Weights of a small transformer language model.
Size: 16 layers, width 96, MLP 384 squared ReLU, vocabulary 8192, 4.46M parameters.
Each number is 128 + 24 x the weight over its row's rms, rounded and kept within 0 to 255. Layers, rows and columns count from 0. Numbers have three digits each. The size before them is the row's rms in percent of the matrix's.

# up: layer 2 MLP up, 384x96, rms 0.0646, rows 218-231, columns 0-95
# down: layer 2 MLP down (transposed), 384x96, rms 0.0651, rows 218-231, columns 0-95
up218 111:110095106137106130180151162123122091127167132105076114106132104145122066105106151124147153139132100140104154119137090162133098095167141151134189121130106123114140139106120151116127134167110135140133145138153103100167101154126118052134130105123122151112122142162086129118128118101134140130
down218 110:185172143120099126140123113157144134151127089125130127118098154120131099121090153103152186165112142134101101150152119128124114128114150136147182142160122089124158105111149108153113182152079145162131145119113160123111146087145078112106129126121123094118158142167118122116097127122123152104
up219 087:118108127140109152105141147102127129125110139153142088115152150150160108112119125091160151102096150107116106114160157085114118124122111191140139141134163088127120170113120143177158106126083129131126094126137168105116109124091138119145135139179179105134120133116138159141151112103090182151
down219 095:118133130143120133082115137082131109109113172106106098139124104146151166118128132109139133111135142148083144126094118124112120188117063124125132099130166112122114133065124099127161115125153085107116135105150117101153098165085105113149143141135133104157109097102166134127175114122118109095
up220 105:127135103133104153144160155139135066168106108141123119101144133147118110108081112158116167129133137155125191097121108144081166123130142132122144131120134126135171144127124127103147131087137144154144129144133104092148134106112073157130152154148140105121119107161107128109121160147167066170
down220 106:119114119139136117170162130127123119119117124135111146133137159101203134187130118150092148134158144117122110100167080123150125130115121126163116132159148128132079118134159081149149190108125137108124150107110137099139128121100165114116127125138100098106122125145109156133143118116089202145
up221 083:117110094135095139118187134118167093095121113156129136126109163204120117097100141118141111146139094128122118119115109126142135120130117113151136174117099131153116129156114171142134120163123179110151089138071150139121091145100088113121133186126134136122122118141145146094164139159117107128
down221 085:150140116099140121129157121143141103140136125171116163151126109192122131119134142132114137131130142138094142086114145146103140120119098128130131100114120119144154175150107131134167147177139136153131128143117100105132156103083133157120166136164193100164108095084129089108172155163095129148
up222 112:128120153090138121143133146175120122137151101087156132084108164127119100128073139098184141128092139094169120127127112132140154098151118127164136142126107134098139140135134126088117122144078140120091160113133127141151141130174110095141136119155123145127138148173066109159096154111133151156
down222 110:104121120139065165140127114101149147120140135131142112123162127138117133117147140104104143141125130125135118161152165179130090136124101165179156145147142136117148118087133112156105118109151177094114146121153092140138131159124153119147099127118120144083068175156110110070118109136161126149
up223 104:092105114126124137149142124166150135136175144132114116107103106101129110079140127130149131124150065112121105085096118102123124122123143102125113142082078151125159151138137128133162149151138112149121078124110167082145178104101137060134146145143081147145096118135147126138094118121132127133
down223 100:112129143100118132131103147117138133091097141089147127151142098131149081155108102120131132124111134181124156158134146062105118209126129118087114115135097155109143137102123088137130106160138116155101109144133144132125105136138098136120113157137141130105054113116139118142155129145130082091
up224 095:089149127086137127108127124153129111124132115162145112148137115166132158174149110118116145121130127056126163094096112114140135136146143121113090127103092135156164112159111083151124114112148132101155083128096122124096165186110110113109188154154114084136126131136111116134099107151144121128
down224 093:168080117153087115142124116092123128149136124047146121090121133093081125107119132119144128143116116117111147127164123140092130131143154103131139106131126167146108163099154094122117139146125123165068148147149133122119120090120136098151110089131109151104097155138122096149180140109164137109
up225 093:118115165120120103186113144163123078113138126109142154124141095177139105079124123126149134138104128110107125100122121082170133132153120177131145133085148125113145133175169109102117114141123127152103137115133156136144116145145088100138170097108173142156116097118112111108133096102164110159
down225 097:120144098107133109108128159159121138127125130175138117117122126113098115108137125115098110085135109131106126129163098134167130106158151119122143075182121152127153104170093087110156129118131116143120145126141114139174173105104097131134076166132117144104080132127154151130059135116163106131
up226 122:111092144112106098141140139154164115123150127153111095143139117155143131162156111101118139103145113080116117096156119127109155135111130168142128122119121142043136133139164165135145113140135105139135156160118115145059145140131153131133110168182098113139153130132093107107167133123107096164
down226 123:129130092107116169133113171097152107132101156121067129112147094146189151112130087104120056145119144134149113098151121109098124148091134126119122117105127120154077138112135105176133159088097114114084138103118129127145106126098142146142127097137121100153095123134148134112113132144152105134
up227 105:137138132141177112212107136114168145120120132118121134147119141093139117077108112087145116118094157126091108156123131113162132108108149130163098117078115092095142160153093141112120144125102120162113109129133165144093159084171143130123146129134107130122152121080148163131119111129134121108
down227 103:096098131118092174086128094146140125136160141134148118118156119149049115148122104090090124094111110121140162108163172099116113145150122102126147119168138144106087163129157098144114108118141145123102170096145098169133122129134134133142140148136131095129121122166128107127098130163146109090
up228 088:114134132123115101125155180167121113130116084125139121146071131159151069162114112140151090092156091153130110116155162125103137129102122160121082096136123119153106122116154159111111102163123156138139152124153093139108132123157155100115135137130130125117162091142109112165153191098134130123
down228 088:122124152174137083176096127103119157159103184119118082118131111121099128149116144128120168184138129100162153113091175165111125160141131123136151162128113143131156136129110118167064114119140146095141131128160154132128138125113134115148185130095125120125094152152111133129150098134131144127
up229 102:140113143091104162140130147183117095150140112131141125128124100145129157107085120123124175145119117140133148116136134118097131125128134143123156136142134116152131146132130144094121114167105178165206091103088099127122120068134119110150154136090126084134124093119141106090134151169139169128
down229 097:118142117135088112123087087136128167156136121176144156140116171176097135149140132121090139181134174097160114163080140125128140149156144121150118176141146133134117100128134124104103113152135139098159132141134141111107125058135164139125108099121130146132086146107157111129099130159103117130
up230 087:098103147131121126117141095122145111109137135130103141124115172115156152135161149139102112125117079113131091119138136095109166127128145137175161188094161126091105120141102147101115118126113148114166150125104099103136136091137115104126130180137146092149099147120101129157135181151134111192
down230 091:121120170157163141109154099171121133166094139134135122139131126120104117106126148123138091150123121100128138120133129095109113103146117124167112120141099117093103142118111145166138135145111095106147140139102102178090121158157123163123189122114166189124079110084117132182128113155141104127
up231 105:138137096099171137129137202139127077178132136132122139142126164155185115143158122138161111091112112163106116137153103132146160100104139129098177128149133123140139127163109153099121135127112131110110134141159136143158096106159124138147140136160131114070114102101131123112162157138104162134
down231 108:109154118167128073102109108120156144146120103122148118148161138112097097097123155181097167137144123127140145142082109083135118147133144140169172142136157095125176170152121105137111154124127139142124139155147138164158129163123108124149131134137121152160084112125105152165085104108154124113